config.yaml
intermediate_size: 640
vocab_size: 3455
norm: "rmsnorm"
rope_fraction: 0.75
init_std_up: 0.0427
weight_decay: 0.048
max_seq_len: 512
Each number is 128 + 24 x the weight over its row's rms, rounded and kept within 0 to 255. Layers, rows and columns count from 0. Numbers have three digits each. The size before them is the row's rms in percent of the matrix's.

# down: layer 2 MLP down (transposed), 640x160, rms 0.0971, rows 61-142, columns 80-159
# up: layer 2 MLP up, 640x160, rms 0.108, rows 62-142, columns 80-159
down61 130:127147140136209131161143104129139134184132119131167138141138198147174085120129164128147131115132145130166144080140130138159163121106103137123106115151148113112135152122129165145123123136117149142150153127127190159133149106134133112119113139
up62 147:175133187161129124091103156120146068113098113087099101149123122143106114127135114137141168140148130128144082145126102160128150097179146122121065136144104098110098115135139136120146120136111110152102099131139086123129116133120131136202117129
down62 145:113121090115142165117120112107141142097128126139120141137088122158151119149191136148057114110163127138145130112173141111130063154143080129124129079137139149144107122123143134084143078121131156116105126094133112140162160119128137142142153124
up63 085:130143174119139126130160122171111106133098113098118123161122113129153164097186120130186121119098128140180087114116126151109140098136142121092130141162102120139106130167123127101146127096086156159151127131146132128131127122106108172130167106
down63 083:085088117126113166113119163115113143155065146109091097175116128116121107126130150137139138130102137113138139140154165113151092123081148184111113109132129106169107107107127134122170130133120108154139157160152119113155164167130120103094098135
up64 035:144149162145099106108135118138103116135099118066084152151154148140112169126127159117163150124119171110126073128097163146114140123143157138096116110174137142124144138175123127141131138124076111136163093096124143096181098145142119079146152142
down64 024:138137164118136123144111111145136167114161125144119162020139142105137137122124131126103140169147137109138134132153103132103120128139094113131156111144140139159109145109142129113117152149130150118166159116117132133103126115123117161118129123
up65 123:140114103133095117079106103163118131101110118106157140124125094134114133134166106153137104101108143130143137058159162112111166139120110126142096136144081127160130171134159134143156095181108122166139148133127160116139116131127164121112119142
down65 117:115081123106136143087126145104123122113134121123084129113152145127164136139167134117097176151143167117174142132145161118167100156108133132151154137143113107112126179099089131138175118126123078171131094108120126131115143129188161123132102160
up66 115:126157118143106056130129168135123063144129094088140139138145148124102163116084091125143109137089106134138071113114122139097170090117154101121083122162127101112132112161126136101151134173125107147156110078111126155136106101121140132140125118
down66 115:153134103148171091121131147115102157120190077115105140087124110096097125157129124149178116120104141080132110125119121127142140113124126159157134155115131166138135151132082119158156146164176102122134121105117169124101116109123103110127176143
up67 088:151149104155140116108140152158097115111103135111103142144124124137140110095112103105150142121084165142119093093111147187116125108162141113133105129156104124135130155137108129109142129119112107155131095130116167119122137125118103148176101100
down67 090:137201133142099144104107148125160127134124115120138147113160125126117139102125090138132143102133161088133128150122149113132164117141135126135142079163082135118128117160098147151073139124107114131143142118139095135105103140119086109127143103
up68 129:115151154093143133111163123190120129152103130114102120192162117147112088116131107118180175101139113129127105104111146163099131133118122137135106127129149141109184122145122126108122138118136117149141102103151172143181135096090133116126101137
down68 136:105132122117138171116146122126147154152144096170124128135135118168119102125120150107143127147104129125110133104113167086154089087075120087122150162069211127126154122074130143108138091125125123141157142131132126102143153122142138109125086104
up69 123:139122109131147141107100149143140080151110121106115095140122121123121166087133075128148121164127162102114099137155150132159151157136192146146111122160130101142104104120104113139114129114115099101189087093105156156121068173144107129148156088
down69 131:113119124099197134097135121070114087151171121134160101152110162171097106141130120098123118115110125149129099157124117129146149139185162119163132154141137140118102141137107092122165131134126121124130113115105126092155147171110129116155175115
up70 053:149147141130126106132118114196116089139072148102129115173152169096108136116129165097134132132133146106115112093153107158114135165151140129106093138165100140109138137165122123122124159153094136121171127080125124117132063130091123140147120111
down70 037:152093104108124116114156139161107132136103094117129081155107174119114114128135164139110126150129175132137133122131086163095105126104128172152123143139126136125139119155125123110166118106128134111139120154106149143137111125156176137130106115
up71 067:165155134138110155124124168140118095125075132057134098143129122120134135106138126153144158130148139125115124098138130169150152103159143129114094139164119135132157110162118146117080117087096107115125113116153121131166068107100147113108131137
down71 060:143146109129122145119128147117123134098141164099110140105147116179128118148125129121095127113162138133163172153115137119134141155131121050186111128083136130133149129063148113136102136132138104116120128193128110078169122053155129153108080153
up72 131:143161158116100150124119143159138135120116155110122129154161143144121136124215153140113169086152144120131153136102139146118145099196178106119106159138115144133096112178140147104124151113159121158114135119133116127118126108071122127140098086
down72 138:138130112125143107115146140126077130105131117151162164152125104126176174085137142133119075123113139153146134115200134123120149113129126136141156169123114117096118144141088098167101135090114179116170154095121128146140150116123110098104133111
up73 043:128143141133154106116153097181115109133105154091122076166108135097144169145125102161189130135175117103104115109110142150175148127149136140142077097167142168119140136153124154119136104106076147124142119088160112150124108112149163142120129134
down73 030:120128112126095129132161118121139125097146117157118173128100116124144097125144185142119142116155083123153141130128087121109101114131072133134142160108126177100084117118081078164138146125107140150096115147107101216090123150152122137120130124
up74 113:172092119087124103121100077182116110130085146124147150151158150107122147149103136129122128157133126110136132116131139144110127096156172106091136104168132126140150171157122143146135138118138133149165101080116114140120105126103113145158108127
down74 125:103109091124097113119069125126100160066097134144105146165146140159148159133133126158108129124122140161103116115159103096137142122132116152175134154155150109144141130095105158138127131135102088154155144158136100141120177147119109135130143150
up75 091:143162139170134144141151152108115119123112119103151092125085116122130106116177122101152157085163147119155138107152099122118196105124094093159079143160121149118116088143151113151127145093122132093146125126146103126147103110128179127137152131
down75 089:151114111152129144108146137134116103151123097098128137119131117135125130108117062148132136088086156121098109117103100115151127158135105172115089109103138130116126110083110138097113172112121127123114101146125079103104146114114117158099152106
up76 132:120114108154131134136130124164132091182132123086137112140124124122111120079135132133167119129119186125101086122130136130094108123101162166124131122153145114114105116130123138093116160131141099120194120099125140188114066139139127097099133129
down76 130:100142118115151127139125147115157117112120140122113197121154126085110147071089103099136127118113110122148131112130124135122118126154117108143136130150120150189084149138119148081126141108134137146086131110109137132063135121133129117074189113
up77 136:163133124153126129149131151143101107147100138142109129150141155112130094103154126125127153152133183108133114123148100157130119133159153120154082153136114121059129126135124102139118134105101091175141082071102140150121097138123120123153135098
down77 140:116110098107199146111067153129154091155135170146124126148127126140122184125132089113101144101144146097158118127120186131149075091144149113208106156118154106104078109108156129115118131108121136138095116109118126132105137099140112110147133101
up78 113:128152148159154090136166134136088131151114119120120110171123163131130108096087128140128117143145156111129139102148129164112139108136125115092122131138102106112163099168103173111132128072094126151097117095121144165135130101150104150139158091
down78 109:151158162126134164126074143187102091120128170110119139146136147142097058097117126120160133146128127091130112132162144138114092126123095124097112148134117101115102108145146152150116135108098135167131156105156119144149121144117099167122149102
up79 054:162131160150118118074103131123136101107067135101129125111108153087115173119137142091169113092112149137136085098121161152139141119160179073095061101171104137106150142149144130131111146127120102123160102118127136126136086139099133123138126095
down79 047:129105125107130158108123148114140179111116119110113102176146107172153129201180122154111092130138099140121140123092097131144074103096128166127141093113136101102125123101125105135153129145201121104120149142130155123134130085104108108102097159
up80 047:118127129130069128077142102175127141105091114095143116162130154127113146126162132113140151152117130105168117116139132159103136140159149116107084127198114107111139145180103128129143134136089127118152131111132152139127089088093138120159130113
down80 038:096152092125096133157120164133117117093140149137133158125178118134140147096119138104141149124135116152122108171127145107122138165110085141172157124128127125124153094145113142144129147150155155181150145126137140113107113172093128115144159120
up81 132:149137136102102120154139116124135129140099114116155125152113108112130153114117103128156114134074113158102061144142096118147107095111132145076099142180149111121154124160115102113115122096086135116205151164130101160114120122125098103149126164
down81 140:148088112087123121130131131156121094098130128104108124130119138080146113121146147149108133112135163087133115120111130128130140113150124155181117123088146116124095081133125102102120157141121121159108096108049153095089118115097100145108098085
up82 051:124143138136111113100138150124094080085099158051147105169115161117126106134111158160183160087146145099125115108134113137128151132166167107105088113142125152135128121175104120137136128148144143129155110119149086149156094116102119133153141094
down82 051:102145139105133093104122142140149149127126147089121125145156119161172121121133120163117191109153116106081096077171139141135132134147167146136127132171120159114129126162088115130129129097137139115145112112141112138165130136094151161112134156
up83 132:115136134131106140083137100165147126139118110124127109142123165116122118104144155127161153128130107078103106061114140106140136157165107079105112082136105146120123115130089146087131142142139121175113104103103143131130109152077115154126141124
down83 135:097133106099099158156137145119113108129143148105083139124133136092162162134181108138140123096122117133139173150136135147094171112131080173121143119124140131070133152144110139148136140125128108102134127142106100176131180138124112142104156125
up84 103:170146150113118104095113147167137138129116157084105125137137143114154150114163164103153173114093130064146079095144118162084124112130156130131107118143127141137107132155141138110140128111114118140113115068118149116132109112096118163126161123
down84 102:150120107155156152144114115083131138147157133119141132079148140152149145109151124116126117119065105112110146136101158125125101117103123158134138167110104140144100081114114128081178121139106191112099127120155116122117110171166108122148124116
up85 079:128118167117123129124119099138074147115101141107132128161136090101160144090159145116170114122086182115133121112152113166109109107128160135087131091156147119148146154145143153113105152134140130135134141089126132142136125123093102100138104162
down85 080:090107152120119117082174119084158093134164120124104073107104120145151107134181148139106084132122115144105092157165153079122132103097116143086176120095141107111120144097127097112106101134162157127087114148110107129110166120121123151105085160
up86 049:144140133110124134104169121177135111114083146111111089158116113109160119098134111136190110148125140119124119087126109137148108148152162119129109085215105114143147153157081108107124152123088143091141141100135145107141108103082110131127146110
down86 043:125119135163130153111152118118135151114143131117164124138088134133121149134149152129164111117122125175194136120123121079141111103085111161184131108081127145130078158103117156126096104119152120104121165154136093155140120133139112102101157143
up87 128:146150112187151133137116145146130074134103169093160096126113136126118120065129120175135122113159151074143107114130156129151158170118127166132150123136097160143085103141136138098140143182090091105154130129120153136146107131113140139091113107
down87 129:149074116151105142152141135140147162154141148162118132092136128105090141128143113126093153116141123105172119107141103144157135111123159128149143113100197143140125125108087101098126090117150138180146134109110123109147167155122154137125139129
up88 041:131127141165142107105139150180098122118111143100137111171128144096151131109119114081168125144121184055141092082157120153126155087130171107114109127169142158160136151139107113129114124129128138113114136107144122126130067129089141143124128158
down88 037:120144130139171129117153117137133091117138102139141107158184153170095122124165144140147154125111115108129129142105126100153112154092104138097123147120100121127095118123160116128131121052143153142115100154126135117122158101160110122109128167
up89 130:094117130112125149147135127138115122098111116126128133144139118138127182103165134070164146091156137103147160136136142118101119157137156140153075118134114142089134080159114106106095179132143107131166105129089143125124118098127114132113152072
down89 132:131119141134142160115103103142164141125204122132089129109112137148139171144116085080146116150096146119140092111144133102128152100094199146180067135095109171127148120126133107119097130162142131153102111106142136123100131162121124155137133119
up90 103:102126139114140126135115124134069106127125145120140088153099151144089162129085088099179101107149144119110148132128111133125146132145141124136105148142086101141158101136141123103131165134087096088140145117115104134159126111149152127166083121
down90 114:110100140110116154144136098113074152137160149159149125085132163096125128132106168150115076117131119128092153128070125111132131111129128092161145163067112121092133126077120106154112122094109085107126112131148114080155157141137101109144118118
up91 094:168134127099112127123133154110106119131087148109152123130168110161141158112144128131164142144107169126150127118132084153092147108132164163131093106152130115141115132141103115107121135114138131134188134119116145123140107123120155113126120094
down91 086:105118166142130133130139100135142138120170099134132130100145149130157101107148146088105166111087138171127121133169148075133153100125114141110090109120107179152137079177162123120107165135099134146140147145144124124130126131141132170114094149
up92 136:128127139134112138067099143131125113142106103061086120128141091158116149103162104107120116111106128132122083114136185144126131147118156140119068151155106100093123129133148119132129115091102073109118100138119156143142071109135121121138151133
down92 135:086104100114121104124084121123135103122113137107150164137150115168106115119137119109123097151119094138118118142109115158157105137133095123123168108144110139073142135048150134119102128117128083110127113131116143108133102132137105140180112149
up93 070:135161154159102084117156131127130075115136127086141090119120128152165172133112139144166112101099164153102126095130094193129147126164111119099116111128122112115145114125122132113154150134152134118123125112126137135131105096135127103142151130
down93 066:160126116158131138136123107119135140138123113077145152151103122105126154130164137110128148096135120120147162161113113128127093129128072160091129120114116165125117136159135125167110143122138114151113157148105087235147102158156110159089106136
up94 133:126138121096107119157159108179116148103103132121098144140125098128146121135117119108160132125135111134104106116107131124162140139138137153073134098124083124125093116139083119117122138120093154111129147074147128144138148120109131097144100092
down94 134:106173153159147104148106165064134133142146138131113151129088118134123151160102123118159124092117147115145157100130118130154116144117148151125091145133071116138104130134150143170130137114103091093131110115120130143088117149136093107096131097
up95 099:093149176161119099109097155163128118124131158101102111133110137135163147138132079105179158088128148145124155084123143134142153121140192093133085122140114101134129162143114158144153148125130130129149135135091155157167108115095139140171128113
down95 116:116144130137140136138136158123143149126200134167153176076134114121144137157165130111128146109154149144162132143148099120160097120136127122138151118082092176086105139131099141114112111139157172136134118176133103119174115111103153114116140112
up96 064:119157192126100109105127135163094081136099126083124098135104156107128166108154086136165121127117182114120117098151143157111158110182097115082094094145087126103156121177139130149136119133097114125182131090126140135154095127107138133154089139
down96 054:119161104114145141161097111174124101141140134174118165150142112151136152131122163126135147145093102114115131114103091113109164107121127069113150155104147188146144120123108105147119105112163152105154147112150117159077108143089114137131134117
up97 094:162159102102131148130125137125173141093131124113139123136085133135163133124131093085124123131089113131168093111090134109139109111143124109121095074115102114133175137170120127110102123116130074162130130068112124152134135130116065167116170151
down97 097:106127162162128123147115144119138101108126135125116102104121130113146163130140127177132097099142102103107153081118138175137116136136141145098113159137122081128108085112143131144136152111202110147159136171128145102182112118143134111078103117
up98 051:191158136141108098095116122151091102125094138068117114161136142113141131101103124098158136125129162121121120087135111172097157159156144118076080120186114161146135144168120139132131175149095140109143141130113144134138108139107156129167137106
down98 026:143141091103092137138164128123133123160155132161145127089141132103135110165098146099112157141140110119128139130117125116155173122174100098142122165122158141103139156154076084163124137070113107177142119103130103097155150093142147117130158151
up99 135:175147128118093139101116147176125046150104170128112138182125108113111152120169132155144124109110159109145151127163126142144149147121215119074133138128145112104107132158110127107132106087114116129142120161167128126163111143126157116116153044
down99 125:114117124105130132132107103178176110077104107141135145137126102096143166115131141186097142133126143136160151125109123128113101106112069131102115134082134131130158128139105141130092137148117105139123151192135102120144148136085145104127108129
up100 064:149108130116116139075176123189150098138082138108097134141124133132097150119130093133192134093122140118121118099142134120139168108156166137130083086163115156140147137131130138128116137139123117143125107150133135153132077113108124119146134095
down100 063:152133131123143131135165152109107139142143117151136186171135137159143147136057136125139162131130121118130122120100153125108147168144131132127114109098095132185094121110141108127144149135136120122154076105132119189148145153119133154083103151
up101 063:112146172136108088120164125155111124144116139119125114154139139138135154094119144093137108101116142113089097086135128154107163129170156117112106133147106135129150150162149107129153119115103114144123118104090123158146073110110109115136130105
down101 062:064107109137173122110118110134134116089112155097111141167101125105126140106166138134116159128095158190122120129136101150131083127132143155139140169135143111197119157112119130149132118115125156130119102137105092153120132107149107162100120165
up102 128:126135147066077084111106113154100069130106109099138142147135136128133162149104161152137136106101137100159134070157147151141117154122114131110110126143121123110107136128137141146139110095152142092155103132118158156116048111120150122120143147
down102 127:103124101120121158112126141132165148100149175139125167162151108157139124135135156114117110161096131103132128138107116143113114124069144135130127151098145134098125102046126085118142101143135135133148108116139100169142129106109118116141133129
up103 112:116141133132131108132116102174150153125110105121105150139140112119103155137125144123102146127130154068126107113140164160156112145144131142053145148144106128123094134131174144107176120123141139125123120110136142125159054155124153146126095135
down103 116:179108162129122142111081123143138111103148126114144151108105097144152142136149107167092153146174104100149116147161128092132118120125138137154152098122152143118118121108138155134160153151125129145091154122136117127121129156111128096109087090
up104 125:126132192132115085080101125109141099146115105103141147131126155123094144088101156155133115132155131094093097126181128165091149148139108099091132132117095093128115102139145148132145126110125149121120097096127130135133128107127161129146092104
down104 134:109150106112146139119143175137147100091118110101094160122104112071106095137119127174108067165120136160120124121114155142083144130137140127139164123151152110139153112149094069105072122102160160126083174130151123149097163101171088124118149138
up105 062:123133155148080106067135130138134093108103148070128133141144118140117142108110151087164167131149139098149108106140105171107126153150181123140089114183116098144125134160135131117127164114099116134145091080146124120150098140114146142111134108
down105 058:146114123163146135129143139152127146104161124115109131071120139154124142140119111136192160131124149088124136181124141101154136084130133122144126117174129117175133100078117102110126136125151156150118099129141068147096106121118118147115133137
up106 054:118154153111110110118141118185130094129108173091140131148118119148141161118116152089151119124129188136097085102106097168090158149130134126099120067157114136141137099172145144148148147132132133098149110090170117115118121163127118125125106137
down106 050:117109120141135144163120130069120149130124125106145101160087132113121097135161125144127106096114106132137128139102107127120082120115130157131093148119112129145106129129134106163088129122130115139128128113117100208130137149134109141135110118
up107 108:143169104139083152136140115168103104129108144123141128151153175133122131099127122112125136093104153115134085110145064182146144142178127120130097084151094136134106151137118103147115122124121139141147114151126156123110131171099115130172100142
down107 112:067166164120158120118127161147160120149162126139114110101115115087122115168121115097131134143120127173118115127122160144158108183123152109163148136160114115115158122125100133119094103183130122137127071148149133110123116134114154136127136168
up108 106:141124124149159104066102147177098125135084081110152074126122151122100167101119104080153147148129192107118161060132156124119137162136152153107110114155127113110107126138138133094132108114107115141131145091127150140157085124137138117111149152
down108 121:097094131120100105117108109130107129118104128139125123159141112167097156090103152109133106144126129120129156151136135131126128140097150127139148122118122118143129132035117144132148105107142126122130118134164101139141121162167167080128120099
up109 105:160143165153128146100120123149116128157113104062112101162137136141105138104104091115144128104156151127147138138118112144132115135164130132124122136133117101126107106184140138107157146127077122129105095102118131128115125146136145139155126128
down109 097:149129144150132120086128162153070120149155150121160133110120138140125150114132146154102104131148111128076119112146127131097113133092117111154122122093111126082123138122137141139122138133097103129097117163154181095092145092082134094124076089
up110 114:074192192161149153122113146153131145157128119114105118159114140130137155122150107124144118132099172121138141111112166135134159112156138117144110129145149140111155143185139167137134076105086152089176121130169113126118122110143127124121121102
down110 123:121114140145120139151115150132161132104145122155143130170126155112129111114145132132126163123116106156114137131152154104099097069113101137157148155118115147109109197070109126086111090100166115167126144110133111138094175116112109128108098136
up111 091:105162128097156094099089126126107127111115142117143068153108174132126168116080128086128147139136146109136135086100117134102130110155149109108124126182131130144148136156167103104154128105126127117138135122139175147158084133118115130173097119
down111 100:127112131158119120108168132121113137140117129124124130163118089139134117156193147128141151139135107146141135134134093096132126118084136129141152138132154130212116129148138119127116149121141117118127084121139113193146168116110130106103092154
up112 117:134171191145171100095146118166099121121115130135154097192130129124082136125108076135146152084144174101112113131185157144115102121136131083141099118138121118116127123131131131148126134135098124097111109147141170125121109104113155121132113112
down112 119:133143089139099117143148139089151127116143161171166092133126082114166118117133114135137137138111116147093147137131093107140141142107121125110138115085147134138102134146119168136076142114143121116105133170140114085103146119169073106105116166
up113 088:121157128092147123115105171119137127110117145112117151158089134117143148124115116091144111121120133072115094114102145109135112121133135112118117117139100136155124121181122119105128123148095113123129104109087111115150107151120129151115118074
down113 084:116141166135124125140137119171138143105136092129139101106090098122157143132098062193160127107107142121131120124119139120162157123136074138163115122129078112105116098129124156167097098090160135098113098139128140127149156161136131114127117152
up114 055:160124163095126093106140117167114094117097156065114138164087117095141141126148087109159116131113155100114137108161148157138128122144180109097114114162151148123127118183121149098148128103096125118147075097124101140140085140093154117137113096
down114 054:147138122091083100141145125119155125095139140146115098118132142165127118114166137097120097129133160115149100105134166107130086115078106131119116148136134079106106133111075111079172138090130100111117140136075173124128131136131135117166115117
up115 059:162123154121116105105154149195116118137089123046115096136166145104097160098144121112143165114132156109098145083141124139118112099172154123123105076162118125086120133194123122119108162138062113117159107113155109134159105111092120106156107110
down115 056:119168128106109132130132113141113169157112145117140137159143129120111175111128151120146115082106149110149092107099145134107141090096138120170133131116122130176104138153159095130110138157113147131099166137082123137081123133158103170102132100
up116 129:170128127104106148121103096137115106134139090119109103124124121168144153131137086102195115113162133134121096130162123128150116138121119125124109100119132100109155145215141152098151186109110143138121149115097132179167129089120138126166133140
down116 124:108132120111142144106093168132123125125135106177106102116133147090131134146128154114098116187100123151110141132109148119089091143133145119152139146123135164115147121071096177146083144118131139128095125161135150122121146140122113128106142135
up117 136:149161166138095067151181179124102150103098164110127109149142110134167113118163140146131147102119135134135145111112100152081127104150148119130097083148115133159110095143100125152112160079078140108153114100121145123119140118108120165074180095
down117 132:130112145157123111130106103115135114144093122114099126120098144135094148133064160120121123138091120131118117126163144099157102137151111156143119138099123132139115139111135148150095153113105157095125135119164132103109139105183116070137136139
up118 051:171087110109143092126138142144127119134101117106160111141093146117131119099093105135151118151118161137146080144168150137105070108136152095085116093161146118083121129131120110129118118113118140139130096120106118148119099142097137137129164102
down118 043:153094163110130165143095149110128148171104163120158117126109120117123113127124088148084120172141160139106146108107129131142101143111095104144142104111088108082144118097116133131094105112104099130103113114134122096117171167156127135092146157
up119 128:089127148122111095147157129131072120118115137099130113136157106138144143118124169124174115100094134150157109130120076194108111103102167133139059132138092110098130101170104111124119163144134153119112140071107150130142113114115101114137127082
down119 131:096114134084111164139098160144154085105138120116137084120142143152127178155124117106116120093117134178136136092127105097121138128124135152159110102168167148120132094127133129076138142132096158154159120070112147137141111139120118148115143102
up120 071:103153159132095134106133111171131145118109119074164095129110146128106149114134122130166133096102162125114102115112136182100136118150172087089074125170105141120150107139143137122123138143067136129151120123135146132147096123131095145158106081
down120 041:068123102152169136137146106191076115163124161103138087140124123128133128121098125103112119147112149072135121157134065171148141127117139194100127119149123109111139151127110102131119135108108116143151153117107113112114111162139120130092083117
up121 050:132167148141122065095134093147074115125094123098127120159086120095098154107107135092151096101108148131130080113144145159153149153171153133130085115150140102127140114136142164116115134144104142129140107128175151145136090154110176093150084097
down121 045:080132130117125161105105150093143126109110161152093129134120117165103053120090155132086146140092141127120135167110112119133116106125109154119108147101123151118094172111138127114124103151165112175105123149100125080127180161139115137109116137
up122 134:138149148173106114117094118134099117109097118120144101167114119111110139131151113136134154145105130098139127137165110182119112160152190088071138103132116133122155130163103154136106130132146119142119124064168170146159127160129174118117128085
down122 123:137105114147122117147123125118143160163109109117122133173099152156100146124130126149133144141096088106148103204129140128108058165121110116135134140144172151138086133100123119146126123142129110164146123121170125144153136118154134119108108156
up123 049:158176150139115093116156136167137124102128154097130129152113159132133122136107135107135127136110161094091108097106116138101173142148182111095110154150138125113131150188121132130124134111101139116142089124138110142116038156090099144147139160
down123 041:134128120128122139142099138064130106144148144137132115123112128132135113095111124147125135104112129150140152118126109143108078115132119135108142124115134145132119142092128125145130111126145128117127134093139153189112163137130119131100129101
up124 122:135188162150168129097134096154138152114093108089167113129119132108150091134141134120135127156117106141127108123076071163095099117167130114130110130151166155098168154146144149133115124115108116154118130068138108113176119099097103141150115168
down124 127:087121134071133151151123132121157111108117137155122138088145097138112129140181165132126124131131115128117129131126106113125112099160122118160120127157116136092144110137130110152098144139149142116150137138118124120093192124193147125156113140
up125 048:151182168153157089112121174151136117111078113119134143155094128085134119106182138128173173136117149087120104074131124158163138110148146137080132128180128122100137135192112143113140144118116133125139110104130121141129091088096129145150102125
down125 046:151094147156113199127139138103111132096156136155177120116136104141085114131125139128168107134117127137170115157139146134128131124123118149128089161084137121125139122115138090123118132120129126158142143119160090134156136141158117081150139121
up126 042:167185140157099119090111168154114100095069153084095138142141137157111152095163134071198129124116163121115120111137111140138158129152173146103096147168137133110102132184120108102125134136087106131137124115126126145189075131115150140107112113
down126 033:114119143174146136123141125148142110157162131156168130070144115118149141140104159142090129114112130126151039102146139118129136145132144072149140087128092058185151123121124118069135167161142099100150166151112136140076135154149126164131131099
up127 137:155168156162126093116115156110105111138119115107106120156104160131100109155146136166128126129150127124092144111115140143121130115158114150079091120178100108149133110138124158132139120136120120092108116097147117139137128138138158120150123122
down127 137:083111109129129152148128117112117121113130155169110152106128129130123154098132115158091136112135112152123105159143107124142105103144103155113148105091131178111135128146119145097079119100129118133118124132155118123154145135107115162101151113
up128 139:105119121152119118126090133125125122102132122113118114143143149131138167132142136160138155101123133150125135096111099130134172144147126143096130103144091093184130110170142164106156169147096094170148147077112136172144134096098160152143124098
down128 141:106146124114110117147083131127097148123166092161094110102165125134117125138195135108130124124119142130095130086114129093184111102090111146101118105107146114127139109091127154128139138120125154138121111117158128179163122143135086133107141116
up129 064:149115170105138129096173129157099099127084139073124109173116134100121105109135138086148101093112135140110100112116137153125157151165131116138086129151135142097145140171122132132103160129071125111130115115160139143165106131102127116157137110
down129 047:118129166134178137144162106138121104103128123203127134146084134172111094125158143099123121136143167127132128147122165118147103157104099161174071118113167114119100100086114086127115154158117130159106119126134144151131150128130160125127083126
up130 123:130132124154143081100114108127155121140105096102118105136124121122109131124109109072108122097146124100146111121139125125137122170148112100097120138153126156149120116164091143126153156159083154094093123169126140099148094134130142111143102139
down130 124:111100128104150137127099105154141144139117098138179120151155137116118142161091105130127180102094114139125105103109139168116098092121123148139148116108091115145113147140119149075126162103135154151107127065123086102145116126179088131123128147
up131 083:120162143115155106096142119147158083129101128109093117152129119120178133151155150151164120118118126093092109088129137158149126120124117087096115114151144139128134122143150129144141136125134121147155134140109130086135061114102127108161123125
down131 077:168124130139157134144111133135136120104137152167125142129128089147092098145198121120127127163164112125155166162113128135137143140120102152131105118111116103181135122127127123095094127150123095163096088154111120148155152122140195093134137106
up132 134:139109161074124141120128078151145172157106143113151118132167172115115124112144135136148129094138153148143121122132134151110123099134165143117073119154107081152126158151162091138134133063131114147146102138117153114126078112142113129154151158
down132 137:103130103101154150181135124128119148105139111139099122132106124148128135195176167120130139150172137115143150109137127152133161095113124121137072121127124107086119156099095130147133099096149117114161139071155140142156106182159135133149121108
up133 116:112140128149128091131137109129079138091133127102156139129137163104143141087092153126118092165138132075130085132127125177115136164124123101150106119146158153124171101132103150117121110103169160129173132125174116123159086164101095128116108130
down133 108:110130149148146082143139098115160117105140103145170155159148125129148145125157118147134141136100084115126121113128135130102144155142167134153153113124128105164173082114113125163130137134148149117134128117139152135117077155145137162092103141
up134 114:132142186118121105117123074157095135142134101114117087132140097122130118157135116129107148107137129107150110089135162155136112099127130116094093121150077098108127153159148173116104122087125109092124138122115127154142131110092122131103077133
down134 123:160100113166152178138176129114103110154145116129131112115135115184123153152147134153129168114120170136101099122096138107174134120113111118138139168096158114110110119142147108151172105090109124180109114128145116107147140118161128137104149152
up135 125:100188174122109111106136090144126118105125096097143159139154145139108143127181117108162149077126113097117089104147134138118140093167121130132109114170131118112133107117098112142137151105112096139124083117120114134123125096090163131141090124
down135 132:130152144099119175087113134130137107162127122151136083117133134165158167165111123053129108123115147132136096149131125134165100149175137138119131087131166138149144095128073083163096150129120096118136137110143122115119168126107122131101134136
up136 111:141146139106119095141168141116112081094100136113095160133166145130136147123131119128156144129090136098088093109167109193134146136140154124117123121138096115117119128118125109152136109115074139140149114090117088120127107136100154129130112100
down136 110:086131145106094084112140151119121134162110126137131092143171110123115117161127148108127139155105104111119152140146151166101119165151128143113171144087109125120155144100118152120142071113143118160091154111127143115133095144140162137136114147
up137 053:162190192148118110115120124148106113137104129098131116147147127097124150121139112131138123123126138099119109111138139159104148136158131122101074138147126124134164154145159165121135107126121115139165108128168150129141092115092109132139106125
down137 044:117110116139128119130117117174128125098121109121143109166111124128133131096137108106123148123132109171169122120097105147112121133095079120130105092108128132187122137120100154109102132105145131145126134097130141194143126117143138125105119112
up138 049:162129157124106118070118110161132117130089141070129122168106164135110165088122121111165122090086145098105135083138123153116147129159149139106062093170096109115142120148121125115131159105126118113136156117142110128126091111089134128150111105
down138 050:102179137137114170103128149126130123105086140147168141135101145111111187142129140102113118136145107127062135128125121156106118134144145114145108150105159044100118089104152126144096107131130112129128129164135138107159118139132104117109149115
up139 136:124144149127129113095138144140131079163114098111134098145121118112095135088105156125162112169072107107100081132086144140080127153142194099103117107148149081121143110163138157138127159117141106132115099079171126166107122150123141095140128103
down139 133:104093126123138114064137137114162165129162117115093154135170100112096101114081138180120074127104128137132151110128121122117121121077086150145121145124141160150128133149133131103118078091151123142101144126141122141069169127153100116104103161
up140 050:145128172115071097083143127117096121137124170097109136146139135127131165127171110139150152148123148125135093108146107149146148137146127090119113126184117153100156136182109107129115118112114158111135123122176159138161110148085096101118121113
down140 044:123133188141129167138094182113139140135102115128100137140119117166102143143159149119096134135155128122075151145099108132121083169104140142144097156141124135126088130084111158145122134118100096126135130164118131083122111154168092131132126150
up141 134:141151171114134118121173142181127139088125180107139150141123141145113154149171198114142132124109154111140090114119105189107134127139149092120110104162112136113164145148127151158106111129154077146143115086151088147149110100104117159121110099
down141 129:181127125082140133107165177117120163114116139134112136172135118164098108175096153118147141094140135147127144105108113140130115118129137125137149105141101127154116165158119155125130127097122152132161148129158119146104169088097074131124128130
up142 066:143157139140086071117132129139128094120132130089100092158087132119117129106128115116162152103115154088100125084157121162105159140155161093106077106176127097151141108160132120142124134164095135099147109125142110139142077142108152133137135103
down142 062:103105096083134143091094127145142118131162102155173124101180160116111136102116127109143149125137142119122171102116106134161112101106133131146142160109148150121088126113141077095138158136161103114094139109097126116116126140152143152117169119